From a checkpoint of a small transformer trained on Wikipedia.
Size: 11 layers, MLP 512 GELU.
Architecture: LayerNorm before each block, rotary positions, untied embeddings.
Training: a variant of SOAP for these matrices, 7612 steps.
Each number is 500 + 25 x the weight over its row's rms, rounded and kept within 0 to 999. Layers, rows and columns count from 0. Numbers have three digits each. The size before them is the row's rms in percent of the matrix's.

# layer 4 MLP down (transposed), 512x128, rms 0.232, rows 159-213, columns 0-127
096:465521470480487459476504474453537529490484486522554474539501489528484541471496455534455525529522514486489545489485505526428509510487475516505517505494552529512491515483483517480529484526480520500498471508476504514523512474469502555502493452519533513497472512519497494534518523505490484492530521546529544486513460490501524498515491465508487509493491501485521503496536558488504552499506
104:485527497498501487522504519503512501512514510453483474536514507478507518545538489526531474511495485499524467527499574499490536517488521485485499542483486511505492484465494511484531526524541514460535502530515493525490493505549503513493550497504475444517489480534492450469467481531515520531455508502527474529472472533557464474470479494536501513492468507522520489525485523532514508448470
095:512433498505497479518523469489541465519493491548522498511495525492480490448513515531463479475492455487492501487483498498540487497482514547452503517474516524536513511482471503457557502514505512522547493494495490524497540445472482468497526470481476452494458487527502490511510534474497466489472498458532535495484550526491523515490504469488500498528471536493538465496533511524494495504487
095:535521560518567481469518510491495484483474506502499460508510499475443498468503501537451486527530484540466521497551511488501513481491529514440516515493526473483503486480538518463506469487539524498508511497532523494513470484488497478499505487505513480520501507490506487514499451512534553494477514533485505465497487489517464469497509542498470529539520473476509482552524502527465545477516
092:498499472512486496515516508452513495475453503527485493511468503487512504523508555487529520531496483548510499496478520504539535499504533487456528497527480420494466493547493505510525486481457488555496508473498485501474497467513501498508525505520513481481535544485496491539490499537484476480526450466486445523506542480474528499481512505519471478490491478525549509520527497490503484449544
093:501518552487519477572570513510521527507483499539510502485499494496519490515502504474492524541506479435486463472524505513507526507446487466510536532500478503513498471535480473512487517498557519504500513502503519510542498518476504499497487490504541478487519484456473495491524481512515455526503474530432498540491509496549528503521495519483462497482517471481446471489514531522520514500505
092:503526508470513471542511514503510486482466482491529466522571503494469554486520500486471532513449514449507479475516525485473526490477474489511473481478525477587456491492539486509485510524516480502495485498489486494471536509491532493459519506502476513487497465495534477476505457472529497529531508515514507514496520501540459499489487475484506482528487492456456506523511541453477475505500
093:486476471502514489504499506493516568517511491503517523501492496497481478411520482499478541529498489460500498535560505513487545466447506512465500477510488511503516489497525527530548496503530509497485458452537521519501537520506487495517494513497479468485472511498483556450492497448500453533468455511496506512466510484500512485490533500490466503492497479511517493534496510503506452537533
117:508502502477507476497485487548473437465489530496485489532525460480514539479496514443506465446535525512485479466486539530488534473536523530499492466498516569493483494452480499538480473550509507507519489480515513490555515471507496533507461509538509461524515497522520534506487503495506491542470511481492484497490480496501501544514513486485501495470526491523507435475491473510506484500510
091:514509488473500549550491483535474484506452501487494488488520555454492494480496460489507500501435489488494557498524575532498525489495486533475508494512489496515493498499476503461519496488496515546555528511476477504496474517501509517560494468491521512480481478510520518493551462470500538500506534485496493552507476537519520521534482509503516477498526502520565483523511524502513482506499
101:519483495510495557472479502502464472501491513485430518484508518487492446512510519521502480479499509436479514465526490516521522517502459473522468483456480541487466539537510527472510476489468488489545472514520539514532479491519493463489503500482499513505487513474442496478500495472482553480541498491490517536520510489556521489492518539488485514519469521542533478471508504470526477498486
104:462485500473520498520462521511508536481486496525460453513506495459545502509499511483473510526465513531489555526502523554464518508496522507470532506487457531516521496479515520522503537487502487521499472465492495506507492521525470551500503508538478470470542482539454520529538517519478443513471498503500479547445471486501495458524491522520462519475506496519498535495506467504495482525520
091:476496518507508481456462483487486490480486479516513473474507463486457510489511502482502469501484520484517512487491470535449487508509486474473516544511509541506503510472520465476532513492471486510507487513468506455499479487486447532479478502549524484536498458562490463507495469475457491470492478461521497542501495491565494505531471454539508535514535495525490490506521484527491525465551
104:533501531553501496484459526533495510495477470488536494445492510499477490540480482512472497526538495463483484483532498503509467512527481479477507493462489548462482494472496533502535506495459485514472530489503504487519477470537567493509528525512531471522510496521459473483503533484473460523501484496488479545519519472532498456463493501512507507536533501503505523441511505478494510458548
114:502474498468493454516461487513508466464486512504521540503518498497501563542502522464529523486496477498471489459481543497476494509528535477489468501521526526507502486539455508540457499546469499533484498504525530483471526501524510542507519472469546479519526492510485552476526510504484496478517469493488519510498489496509529487538532478490491484449518517501448539477487485468469502453482
095:520470546473541450493524525461497467511475474514459483477524502505514494472529498492481490517499503489480518512538508533491497453512512467531528492489500493492519495485477520488491520508625506457533485535524493482518511531548454486485518480495490495503488518513479542477485450520531511495497474467477520500505506450541496545489511507515482477482512506486467498476479498499501497505498
095:502513537510505487491493489479502492514506498515505482485448547466489497500498521492474531491497497482503445499534548539517472474498504456530482525498483552463475538528515553476452471511505514472511513501533502501531506468478424497490490458475474508539517477510472529502501485428534502505494464514533488525499544488517500514485492517487467513499494556528525521533476509515510490485501
092:513482497490507469496497499476485494499500495525519533488504516465499527470500492490484497464519488472535517464484508534484482485492497541498499472460500478527488528468471496536542532542503470481520498486499566482466491549483528503467505534514523528516508420487526521466533491524497476471528519504539520515503501513483487486481508484511513542472499477456570482503543443521473523503522
096:534519550489500473501534492454484539491489459509479508480492482502523528427509584485502536479497465531497479528467495503517566520482501506492518491487508520525511519474520495536519519511524489518460510520454514515531482561481518480501523492459526502503485504507549510470490506464473516511503500468523533507494503491494464518489511502481495509533490519475507500506486448486543525504457
101:456559540477511527504456474514497531526497516475474512484523515461522491495480538522535489491449483522500515552497511543502465465441469552485479507500505514485518488483473491440518501462492499476516461475503525530526482484525518513513485461519485482448523479491494532459498499497510506480465489463493497484500516483501491501540515516542509485511500506499556479497456506486500503545502
092:539500497490545509443438492513486502495503469486478525507482511500510504543499469460482492521506484493458488487500535502482510466523516521470503514514517514475502493501474540468534490445465504523501528452491498452515514489513494523494492515541515477490488552485505467532489448518456472504439451501513487509503495490511524478486459522479494520469518480523467521499517514515523449554490
103:514525511518489460478476497505517488511554515515481513488490474555504481537490513497537479508493534480451490504488493497512466533569515493505483478481507513500556517507515505510548525468459494442522544490470456490527475495502502532494514472492489475538504489507523444507543519482488499501494450487493493539489494497523494505525502554484505500486489459488464497571482495520501527521526
102:432483449484483470484517473478470518503482479519518493514489486500483487496516515494471473514509527510460526472502469559458476469472482510497547478466482546550483529506490527488475517512462484453472512454518514528504479480522498497499489533518553546486509507518445512507473496503506510517498501510503504490464479457503440522493512514515539502509520475525509543487514494484503525510547
100:532505475536503504474532480533500491499465475564491489522507493505540520489530482474555494515535517489521518528534472489511472514501466485511530539543495513525531501503535483510529504473476486491489533511487498477464512509433501492513541497513567478498460530492563498533508522517469489533476510521471503489529497508495489494411488491518529483506523515530495500521500496512478513506510
098:473473504493499531557478509490504509486501489482508466511496498545547476528488508515483490546477498506487519488499551498469462462471487529515520522461506572488494503524535562468530468457508528490489495500521468568506527495489511505492476518499530559467492521469498491501485521488511474491482535512537492520521530497509484480458507505535507522519470515493473491497463492501539548505510
105:518502511542512522522484544484492476466480492535459515502453514477501460479465507491521496509476538523455483546502480515496543526521512522516509506501474532533487535492548549468473495468508502513541488512526483497488529504462509483482516480487508474527473466536460544539457556490517559513529506535486504532512480506534495505496534509536510525517505480505495520466489542514507495497507
106:547480504469538533504517492549459478537510511518489515509539483513507490486493551466478531530499539474492462519450509520467469480517499566510484510488508499483505511515530521504471496518480512474496507496484508453492498493523532475508511503477517456482537476496483487480551496534500498509482478562475514503474444481515421502517484463517515513476481513545518485493501481524487487498514
104:468486505485512530478516542492481539476502480514495483543474507514505510486471509557498506500497488497492483501500477504445493504474509503515491501501528543493484510505491481494494524497495515457485505446504492490494533467495497467453530491476456468475512497484459489505517523501525523443541477497523493485473562508529447571520554495468489552521513525495494493483526548509479454484515
100:493517517516540486505488539521496517485447524492508467488488525475497479517519493529489484525494485510465515523516458543466561488488475464555551491533500524475511484479496540442508528461524487520533465521507463519484512493483519519471534505507548474486513490505504542478538556479504477539522457496496510499493484476533506489478496476550496495538554501495506495497499499517504524520495
101:489505509524504477497508454510503504496458511497493505477550514504448478481524538499474517475463494495505481488507513500440515485493490497508539492495490450516486523540503539471487481516571510495508497510497533476498502563525483527514555495493516524488498472507493514533481514449555508479496454527495481471499495528510486512478504483523544522519470537501582524501508480546493511497498
110:497522470487470475504476534512467495462517528481458453525495516513524485509488556544481478499482478465510502506459529524524443484499529497513499481543478517503485467477489478533503491488536486477527504536496494523503527513492480498467489537482533523518465474551540550468555480484517527519512505514506514507490531484522474509493547475515498492470483491474512493515523476495527538520438
094:470482545535475492475528524476519474468480484498493474489494519492489553506490510537530477526520514506469536492504483514488483520528497468500497510534521468512467512484519482486502502502500465533437509490517495511547498490468494498553475488503510457500524496483487487479471478488485510492480492468454443566497520492480508459501512507545563469477484525530526485523506459455524518494462
106:506516513501526527531481525575503482480492487501528481472523497460539487487522527513511511472483506508523483514483477493496492500529529488504483478507476500496474512478520514478520524508476482454512537492532504523467464484463525477496517475534531470452501504543463501471453512524465555468480509504444540503504503448521487506549524533475496515559505530505487474523489481499469528479521
095:517473541488496501533462492475532538473512509506488486506508489510469484539515496473536493477489505464525473465521521472550484504558488505468527547532476487493472546496518483486519479493498505474539508488520516437464512521504518523449462529507530556481497508468497497460476501503482488527522481475467516492528541486488525494506538507481533537478515508501532448492495496507452511520487
082:503480527490525444488527529465508504494526510504468515507499475519519463534487542481492516464502478508481502487523501496445523463505484444518498548541464451500513492472520481481468480484537474463528461495503512494538477524489420482497482493490485522493509493463474527530478471476509510554544494494512506519502515482478515509492541506495516483512549505501539477506536483498470472494522
086:477511515471544521468495500466477536483520463497508487489513493473505511518503557552494480468524551486503504502528483529498515484522468502509515496506477469543479500479491517465491538446525513445525505489498521514503502523489539491503492495524512488517519464510422528501513477490507477494488465494513505533508467471511525476474511550551523507482528506477555507496501501532480489509573
088:533500537489543549476509507473521499498456483509477519511474489475486543538490503533490511535500538537459492479525516469519504506481487509484483450553507535493480524494480491505531527479501526494506468490486480581536540479469511518508493507547531478462496528474500488469488490478527506494488476508489481428491550475495523508486498558486548496487509487508511496507486518503484510519512
099:494509473465530481493505506473497520525451499556509494485470503498466438508510523498526523493521519511480523508512523521468483494446526500503522513499503557503489458511495497467511499444514466499529502506528511496496489480511490500498488541520477506480493538534504515546514479455530549504480476521503453461447491459508488493500455454474510527480501482484533449499476477515522534493537
106:443479515520509482526505495473488504486503488521511515496489538508501544532495525493472479463487547486513520536501470518483467497516524491484531438495498497499497476461494508510500541477481487509479507475558508502472507497498445506447453507530487519491466525517535477473505463503493519441480497485507479481441516488519467537551522484484521517485487492487497545549517515529527509532530
109:501508452485470439509498517491508528459495485519510496504465493495532523556510531527521475523504503502502462518536537455512531510521564469511515503490500554518491500512540517480478545494527493482515469503519497484504514493496515508494496480502523519523506494519500506477460466467548472499486481487563494516504487467494500502447482498470505492439522492468511487495487549531476445500465
105:508491497516526500506468517485508489484495497511519504485522483505455498484492533540508494486494500450494460494489473538520510524535532479513512483520463534471522516498480466530479477497550522489505516510493520489459502493530448509495520476465501510486521521577518490459459481526495516483524480486516480520500467544544450517486533469495505465484496516505530482495455531539521553503438
098:449488466471525484498525490485496529525471481504534501533464485516503513515484518515510506519501477518522509518458503520456487512491498469441540510527544496489509489527532479463499521487478534527511512463518508470492488531461516452500469517476469545511518483499497502533493458523479523493505512461498489486493533455499483498517471506446535518532549490479534497525529486491525482448556
106:507514530473488481487485509471498495448488504480528515483471463572476572469515484530457528468541520483487473497482517510457518471505531473475522486511498498498511510507535516524501508469482502478499526522535496516524482531530481469501496456511491523475487463519540530505513484506572503483506457522535524477520482479504541515498527499484523506484503493485470494523548497503461523506456
098:479517552484494494511518472524514519501484456509529496498501472492503495473509534491507515526490504506497537524524497532469471473484459411499512481518527482517500488463522521546525506450534484532498493489459503491488568496477481521493480483531473483535485503464504532453490470487499500534465516517474488562513496512520489460504469516482501510471477537521504484505519466493510467517548
104:493484529490503517512516534535482531419473519516489484469478551503484495497501527462493544485546495477524496492448485538508521482465511477487460494490516475525475520486525480519459506485459473490513487517524529482500520458528499445524490518484500476474530449503533497501520511473478503458503493478508504490528514507540488502472462466486495455495453505508502457525485480507461530497519
092:530465492503519508516505491484481522476486553501544457498487542489446521540479483539515500500498514478508465487473501533464509508505502557524506520486508530533506458530465547496498476435439509498517482486507453478520475486489529495516497543522476523527516463565483505530495523485494531540497477507499489493496502491473491507484537490497504517514468511529512470475498457474503536513519
098:475515502531492494483562467506475468465471489558504508468466526519500514505512550468484518498523515539497516519552485470497489508457480535501503465505530560480463535486515484526509524501496516504524477544483527535483547476527487534525506484512466498502541503511484516557488488523500533556491536510503485481530517500471478510473533495515463489474500484495507493486479523514520520491462
101:469504517532497501503521492493514480459506518497498480534515487498536527488478508503471517499530496500536470504518487512489488456508544539503479469529510480467509471534565472494517492441514460485482466504516485491479486498480448499470492488460469540534508494506492549530510450479525481509498481456490508507507474506492518482495523494499471459472493504486565549481545465493536451503483
102:520511471495510509462542518499474512475526468477488493490508508487500544468525514474488488530515525534491473497530480483456497470494498485482512507446522495530518531486501499524494487525514521492519475459537519508512521457499487521455502550531492515491518482470489517537492500465511469537560523505558478506505518472499524439435527520483503518486472509444460487511509518470473484473484
107:521483528466469454471503472459515498480523501469487539459496498482480512486556488507521503515510538504507506475532548489508522475528484525532489471480464459513505481504481499466520513487588526485487487491516497510503513524472499551474510496480521513495471503456508485449500485508535491508491536491522484481493520470498520477490487538503497525509489493518547494557507551485444519495531
107:481527545468509472504501469490483522490495509536484483508473497474502506519536544528538513506489497575492511512508506523495475484493510540485477501479504465517514481472470483502482481529466498501511586485524472478519474494480515491505473504513471449473509521498446472480507487488500566500515460495501522507460544501503497492563477495519488530489504503538472469501485520526462485520543
104:516530549462496496522542484473489465476516459517482485511486506478448498549497498491544510518469511491510449493459506497487467518514501503498482528506504529537472463521462495511511478487529485531480518472511457498515468542475500500518529491433483509467514475512512500456517466482527492504471485510521480538522522459488533490496451511479509486487536504508461530500520503499499512532569
111:469481483471511502497480520490474530508492535504507479527488518484507505497506509542527511476516484485540503519488500531509524486507574481500507508508465462472475458528534479481498507455554495488522532559519479488476490549483464487485502494500494530487532424496487540507525496448494519458492518507523489479480506507547481529481531485494484496488489510492569526462506519543523514492502
100:540519523510507518476500491547540477466501486513536530540526460485538501492529522529543517511497508533494474465505471565496496520511510477497487509477492489488428448513495481497513529503478563470501505524500499512546466522459524521503507495526510493505512475484487497491494516490504535456508482476478510519537541536508520497447471478460507518450475487525501482475509502504479477498536
107:480468545490492478539460508471491489480510513545532473497448566497482491498534504501496522557507507456511532493509526486459466456491485459493525500510445503532500477537495498536472522513529527512506510510502512537523487497481471524447504484505501509488478486504486500505544513495518490487490510518489480490481521540522494496454489503489531509474504489450554460517499498462490506495564
# layer 4 MLP up, 512x128, rms 0.265, rows 160-213, columns 0-127
104:508516461509491509503509508482459497505468497447481498482511491558470536500478513480530498464518545511452521488512514546536492513521502499502521519495474490500504511500510506471505491499503516510521474503484493502495498476500512508507532462524489450498492498540469435521538476533470514538504481475484474448520501516466469537588470516507535498495464447518504535460501473475491490479511
094:431503496490454488482514461502514455468455492459518506563496492520489554505504507502475470496484453490498481497517516468492519485490486514522516493501501487482519471460507523524519485490474504534504548544473505527491559513504488486500513528470464502486523508519502471486495505454445462517522517507504522470555510532469473507507452462507486487531491521513510454530501503515519486507471
094:514489478527457497543460460475521489491533507508474457506468499503471492511464522494530472476515488493479532472488507507501522510457537514501480517546460516494465490471499549511531509534514532478500533497546485540467552517496493523522520493512535518474453496511505470503506469500531502537506473447466495460449494504532524518550508528501521500490499509463486488493489484477522533491464
087:482515471502515533497469479492485504462500494484484483464484508505528530513468476521514501507536482539464542492452505469483472502511516511562511486506494479493502529477521491497515509527515464501532546552490481513501512462532452466511509467527501499500536506501495548475496552510443509522465506476484555549475507528547487496497488507484559465529459512528501506500490520503470492483504
093:513525513514511509533509470512457529495518520498500508456467476568516537513541483482500467483489490501513477512496481510544512520516514473493545537513496493471533502484490514488466475525502494470525517459526484491521545493452509549484415527484514479504462537497517493495482528514488460495533459474521505468541508504482477544495519532499507473487525479467462497460509515483510495520495
101:526490463542499508518477518542519491498504494505507502495504496468489480484521500494493504534512488445447486496510488490563506553518490476457466483543502497539443475509503501462495514488492502506489537541511500503503528474473513511505457457499495521463519520500501512502538512504472468473532518493507490524512532500520466517544543518525540421483476506530526532492476488537484514477534
100:531513539457490501508522541524473462473527497447532501531487493508510471526438495506466513549496509473497509471495491485543522516511505564475456517506521472489499487528496525524524525491496494446502529454501475465496464487498525503530493521478468522479541501519480500468531549493489497461444546492517484515498509475544521509504508526508514501499519497483510495488527452492490528520521
117:484523532444522468466462504512513471505475481428548489485491530487465550461538485498504494521477489524485519477536528495528468477495531519493462495491536499521500537470509512539475473501486481480526467463484481475531503492506495540464492483489493453520531505497529491487520476516460480507535512516514528473492512508529510508510512516517488532502504491506457558463501487457512500486454
090:557524468523509459475529507509512501516513512533496475529463479488465459509468498473503491512546513485507508466527475493459526455534518503504496432499500486530522506528490507515496484512475498466459494504516499488515506496541513482536535503512551486515498540478442491487462519515505521558548501500476536519475499496467496455530520478483507480499466502490495469501507510516453552509487
102:487528493481497512529568499516497508486567488447458467481480492516490541528477471488528454525498507487514496529532519513504494521502481509516455479555499484462503458526491503509533493495525510512547533502504511505528507538541469479528503539556485542494523477540508526468491503502518505492493512455462517471520517484518519511496478505489528526474463502489480525513497458467527503475517
105:506466513466541487506509476481487516516504524479517498501517511488525509494509455535462465446450522508469514510507497470527533509508489515480486455533499495438496503451494504526512480494492503492491509534512497505553519484508515490509514520505533504463491449538476500556467482514480505499529506492475537501458454521527489473463545553529465468450489514501498529454491506491483475500502
096:562475474511533477496468517482528524472515525463517506472490500507485497469520490475479514536441510534483499548522516485499517442494482499501510519496504542483422473478475483541530486522481516513498534451536501517470522490523480508488496450506518490531485502537477504466504489515532502474479498500529509501497482493502439531526496505535505494533528455491487530523502492522500450491484
104:489517489556474526476490499491469504536518503469495424511511453495466538548503525523513536487492472489510518519505481489490511480448523486506507492492518476488500502468499467515493526492540470447494495467516487504516489503506519489521467528457469497499568470561505503524499524479502500530489472452509541485468515534539523483519489529504510525498494487512528545446496514509483505500525
108:527492474505480507482512478508517507515492491553512494487519506500471500509533476505511524515507490462489503500418503506485482520520494512546473536512522468485470545493439457455492514492480489495484488531553524485513519449521505533485519503517513510509494518499487526505485509477508502468532522492527492477536499461494513526460468460556448476482521542521480521473444497497478454514502
097:528477460506486509519494465511470434492525502478472527515537513498510475500500511500514485486539503498491515532524472525485494484456511478518471537454469533491500514475487444523519492492565526503474522491500499512513508575490449493522517495518491521522476528518502485488505488489474509490501535489479512528518472527508522511476471479548503511503462517527458475516516539447507542539464
095:443475446502498499449496520531505493523460485467516518500527514497501530494509452485465499505516518539502511548493518533504519538496474474473497486471530510492541507476462521450482462531525506515484501511502503501456481442492487463518478453533519535512473520497546467485479510522536524498503511526484486506502451503470484524541492505473514500471507456508539494495501507494457527484479
101:514482484495508534445474517499502531528507503484455504493486520474501540484473437521481518425482519511521485529477503527481468497500509527448497484512552535518553520502475460507475485504528483493515518475465465509532499491529525499516480467554489470494502509495466497496512491469518527476491514495548525500495486526538465485512540495517464503520515473497509538524544494512459482500479
094:481486532513499531537516483482540486453482467510473479487487534487535520489493514481481487525469468512499488516479512484459498504534511514506492478516490481497502482538559576549474503532508507506491500506514510465490507490457524486501460493501504506530541495485522437548448517504499554486524494505547487517514489533513471477502461530482503456520471486464498525502485481512544493484526
106:489499556472485457522496509510479512530472453472511496504511480519498571494515511502496524456491508514494491487466526490501460464470531520517477483542522502506474494543491482482549521498490467524508485459513496524486476517491527550506525477487509488562486468512486515485489525469442515491524510535502526496484460461531503523516528522506540547468469489506504540513498489533492462525495
096:500481494522512527465465500455500483482516492510472509454489541478538493481513459497520491533525515460484486484499470500530499508491531548541443481502451489511513474459510477503487484492519482547500512533511507538518502504537506510507479465483478496458442484506490470465521514525547493462483511447499494503495491532542528520443522487531511519527470515525493520492483496458506529517473
107:488494504499502499509485547487544506489451477480485514510503496515486517517535501495461519490504519477471512517476478481510474518511497473501495540479481482470554508481497545535514506515479523451545566560500496506513512472450487518523495473477522501520509491500513453485469520473544486502516495506561528494516460499493473517451501523503505478513459456511495504506493448496515510551447
105:463510489496511459491493478530509513544502511469510477525465469472494563506543511466504524483514465508477562524506478522446479467493498499484493487512513487499495540469492482499472478525508504491510448460506485480491498509529533506500482502523446496494511508533476523483517514510520487530483505581513553462511472530503478513484498493455534503518496504492502530437501507469481504543485
107:496492519509497474520503504492524485475478455520471501514488475489489497586501519486499457496462486489467531482499472485473502514521507538510496446445517476481477484520501523493471446506507502513543505542511508454502490541484522514557508493544496485460542516490492503474488497516540531475487527542495534520507491520517479490523507508499474525554459462470472481469503496497521543508501
101:538513507496487484546510537468501512460482481477527487481537496510502490514508517492521516443527554512476510493534510482499482485539482539530473470519490513518501499487482518474486498515499502484464495499509493477468555492505494518552484500489493487502514529480456473502492497519525472495514500520489515477528489492497491495534447539510505433523485515499511505441405527509510564493512
105:505528489499485515489505569523471498482412524515516538472525521505510535511484472494551449465532483554475483488507474484481491488526494515501498484492508513537502518505489547513467475487502465500510513520486501438495493503499487523501507512509499500498503519526518510482486483517482460601528496482501497449533520502477498530500484502525513506531451515500492496521458495482506518517484
108:518482480518478556451526471504477457533524479556527532532506488448504504510456485475496533516498515522477522502502521539511532517486481530481480502479490490515470459484527472490509489529500531463505486502490470484481491457505494489492516517475530546502516520516460502468510471506547501500518444521483491472514461546514499516530524491523487532531486500520474489505473486498424503528491
104:525499486487527520540479488525528504478509506499511473502534491501485469534467469500517555529475542464516493536463475501501511492505505509515524537472478519521506507495522513497497465513513503493467536469474550541465508491513482506519510478462485481502515497480479473494448468495512540481531544520494523519489479525567465477540499539467486490486446475487498504459475509504521507429485
097:479485491500493486533529469507506492467473506503473488540496583542501524484454511522479494498478513555481497505483462477537484511442466496520518476533537523501482487471501476526492522489495493510540538502512466495486531458525540481535500505516518503482500501493503500511514515487461474538512446469494486429529504493531494517485478498530470478524473466520483462492490523500463523510516
096:489540525512460488500492469488480470522488469504507466531494496506457492555504460460481502543503512556472511484490520487472517548524465476469509459474467496544528516468491503464490498476497492493481480483500466533474575472471495492534512519520472497512474540497501492535471493483545530505484566477499496470496500472516505510501510482511526502513485485488481516529535499452481498478480
105:506466483575540486504498535516488483499513492498512529474557469478486478484523447521486498483505488463519543472488492488553532477505471502499528533538448503478521498517491538530528535470461487495499496496469562483482524494524476515492557531497510465508527499492486530498519538499513496510511485536495494481513497500478530533506499444547495517497477462488520467499486473482513502508486
098:549488469477512491449460513509514501526510522495487507478536517491469452432482477474512538504519508509512492442492499485539509493502489473502486491495544517472522479523537558497494484480522535489493507509511537479528479516521515500469478574518492518516523505460461497476491511483486537499493522502521519482462506528454501470518467450507496496543481505504519450493491532490475477500475
108:511487507493517500509497574503542468500511467505522487500512509531483484495532487530508523475489465494512529528506486501513492473461540486534511469491523470512506489535507477514483521490496464488486455477504511498450503493508479569511530486534546471524498489529486494468476520508469460498492467492517506480509450467529557518519521509488547538532466449544481533495493514460478500493499
104:473491502537506466489441483489504452485487477513472489517529521476463490488485529525523532508480490485526488483486472480482515518513479522529484488477548493525479517506502521497547484519491512487531462519503466531570514548521513530490539456527466484495501452525488497505463526506473530514511527461529545515497528510492500511483488527516539549535491448517448504498510489509497481528503
095:509504489485484547449509471500459490477540500523498481482493507466460496504503504508532484490532490489478518527485537492500499518523500475490525460506521540468474429473516493487556510500491484508481477519492508545508496530471487528515522548529467501503504487472516531487556525504531446491497534483511468485510502482510513479492453490483510462514464534438482498494517477456520545498529
083:543513485539477474549530485500477504480493524484516518524481489479547482523499488519542548536488484561499522516500491488469505499447517493486490491506497498466493453521494489501468489507482499489460469520481526480508566517528486510485479492507465541472525538440506507469438502493491515524489519465488518519494484513467490492453521463472498507505480449514474482534470496478506504525471
105:528529477541499494474454501443507525544527519491503472512489509479524499504532499512533506554510500499499472495539509460564529520500460459562500444526501489498468531477517540511508515479501500502507510529483491496525500455508476537490490445494528478503536490531457518472508515509506492484478494504505524528486503515500525553496486495457515522498498514490503458483484548490473542474502
088:520494541473501555464487461500497482458511502500502506527552512539500524476495469508471471508482486505498523531448491491505493535562474527466515508489473499512488520506476471494530509470539505494502528543468485485468486520476489498513502471537483483525494510486485490455434510488472493517486543485483567554504520493538552499495510499479462504523497467522505467518497473478498505488481
111:494486503488517500557485469514525520493461527444487547515513494497486543494487486520489497493452475498489519489507500506493544449521503503551496501516471469508469494480472502507478508512500518491512541508556491451492506503541510535460511502523446525532509553500479495518520460498496496465493488530511552491480477504498454514498505461479513451523507498481457523457529505524505454529499
098:520498492559520493479502531515510463476502547489545494547561502478502509515520516464535521502494524507504504454477454523460522511475506473483468522481497495524487474543480524541464486533503487515455495494501483484462515455485460525543503502517481535460517540503504486502495510510511480491516472488516536521533484453524527518484518488512483528492496476511477438511486456495520531512521
109:485474516545561507509534459486493506543486491464519501520446551531483541490520465484543477476536498492509522522510491467498477465526509517463492502528507520491524503480545461540479537529493462513531549533487530481502515515486469507476484478522531499491522463505505505543483507499530534468493484505490487508526496466520503511497450538474504490534470476517488484518490490495479545497472
094:524503534495469516481519484543492518504450497525484463480512465501479486497525532463521490469541472496536519518506508472504498481480525505488557522525472498519531527510495538472527487529495476488521471481535528452498526484471490478460526484545479500481482505512462459529482524534498473534492516509491497492494485534459562510518526498511507472495457491506485546449524458473511521528514
107:487517521517509520456504459497507501483491499497491487499562480529476560517515460532513470471538486467482511500487503522490497516520505523521539514484480480512469491503531489485498482529510518512470488509472533488552486538500490489502494532540530493513495468508552559491449512505503493477524459498456526513538444486447498508538478480485521500539546511478478497502466530516472529478495
105:519521497502496508452479518475491505476503467521520567531530528493492505481506485519530504494520485505506515457507438499483498465530503469480471499505477487519449472534501542520581516464471535501532514518506499529497467493496513492498486525497501459509514484492483526419485565484484496479495534540493536523524484509516504488528517514494495486518448513500476470526474502487493490492508
106:501513481527508515506525519534532540526481494541520489522556508520469526466456493427474475488547481489511476505443458516467537509476492464479490504457463487552459499496505482475503504523492494501479509495467497490492508461531522483494535499541488529477491504483500557539522490511500501475550485505517514486515469510511490516454512466499482489496477525475496484486519488501441501497511
098:500492478514496535469557496514474455486490515469509517491523499485490517516455445534513504538482496482515516498470474481473523490492473496507459526529532510450487491500467484502498488516480475465506487509461524478496483522492546509506529506521514536442482494477481516534517463502495459499511492487487455524568522524516490473475524515509443470545471552484451508501503516495477473499509
096:478505527498454504470471495523552506521528491534476478547537474487549488482547522471542501475525475490508494489448479460504524513444479487510493512540481451496492505478472531554514493494470507496518477499528512505492459523500480507512506519474467488478511486517466512525509478531505504470535495521497560489476434492480497522526479500525492498498507534493529472509502511502496563486503
105:493478495491512500477516480456512503502515515524551481511532486542518481487528524455510489486500455485469506473503502462535465515477512457458492519496478506501562493491453517533511524544452557505470496508543544477512508519456492516460505515472503483493514484478483510494478521500528530510478484480509527519479538487477483541512515543517481482506491493477482469502435527470522512508538
106:555509501512514477491506493518487501465507474464519501519523486526456473523481492530516462527476502537494443471508525493473440489482473499507476502479488519473524512520541512483531535494509555526442503490482517486537527479495489505479534511530517499509517520519511560542513491537485478480523485506524522486476529482501496527484544540480517490497518535468464456497450528500512517465492
111:541481518520469517527552464518486486485489441456517548494513485496495475489542500490489485556462501520467464520476462466499539492504491461463539476482489527506505507521480482474507483524456468518475452494486462521467547482488523531503509469518523491511510510470510484461496488528529532500496483478489515481466502497503507527474469523510523523526483490483547501536512550473485508513515
093:527469443513511518492534479520487458513481490460456487472516461517547490495442495489449491524534479462477492462518532449545532500483485515500497529495526520487495465497479533527511549493512477466525479513485514502501548521514522511517488509465496526536493474547481498526501489475494457512492490516537464524508460481473499513524515535486471523484516463510508504493502508472531514465512
101:479527518484504501451477517553479466487459503510455531489491536478521476515497467502537488519475468491476467499486480510498517482542490488494502486491504486541516515520469481501505535490506448501515515505517454486515503508497508489500484511523430525512543505492511521507531524474531466510504506491461493509536492567550491505517522514495466525534445487522450537504531519486516482555519
106:531479500550558478492536493510531511483528505478470498497541475490479533503494498515502508474492523487534472507472489513525528484503540504471505570513491502533498493506542494533478548504507511482495499520444519490519478513480463473484548476500525481487525453515511515494496491520502533489486523447531507484517541493519527497514504522542491509496477473513463465541493457472481497493428
104:522492511506522505488484481530489461505486503515478520488508484519493520495526458525479493482559513512518537547469475527513525491545540539502487532540475497509513532526478459481540462534503466510489504434508478496514518455495474547482513493537527514517435502508538460501510499519467504511465471515491500550464489528524497534518498491492491504536523453487496488499497486516542476507508
103:531485496539508483494530482482504465534505474462480504512506506444539505501469496504453468471487490448497517493487494475497478508504488517541466472532553473495512454495528501503499510475529495459499536547486486502534493488487495549481470483502515530502500496519472506485529467458479498479514489523496495511537486517518489507495543512502489493558482504418526463484542526515508542534516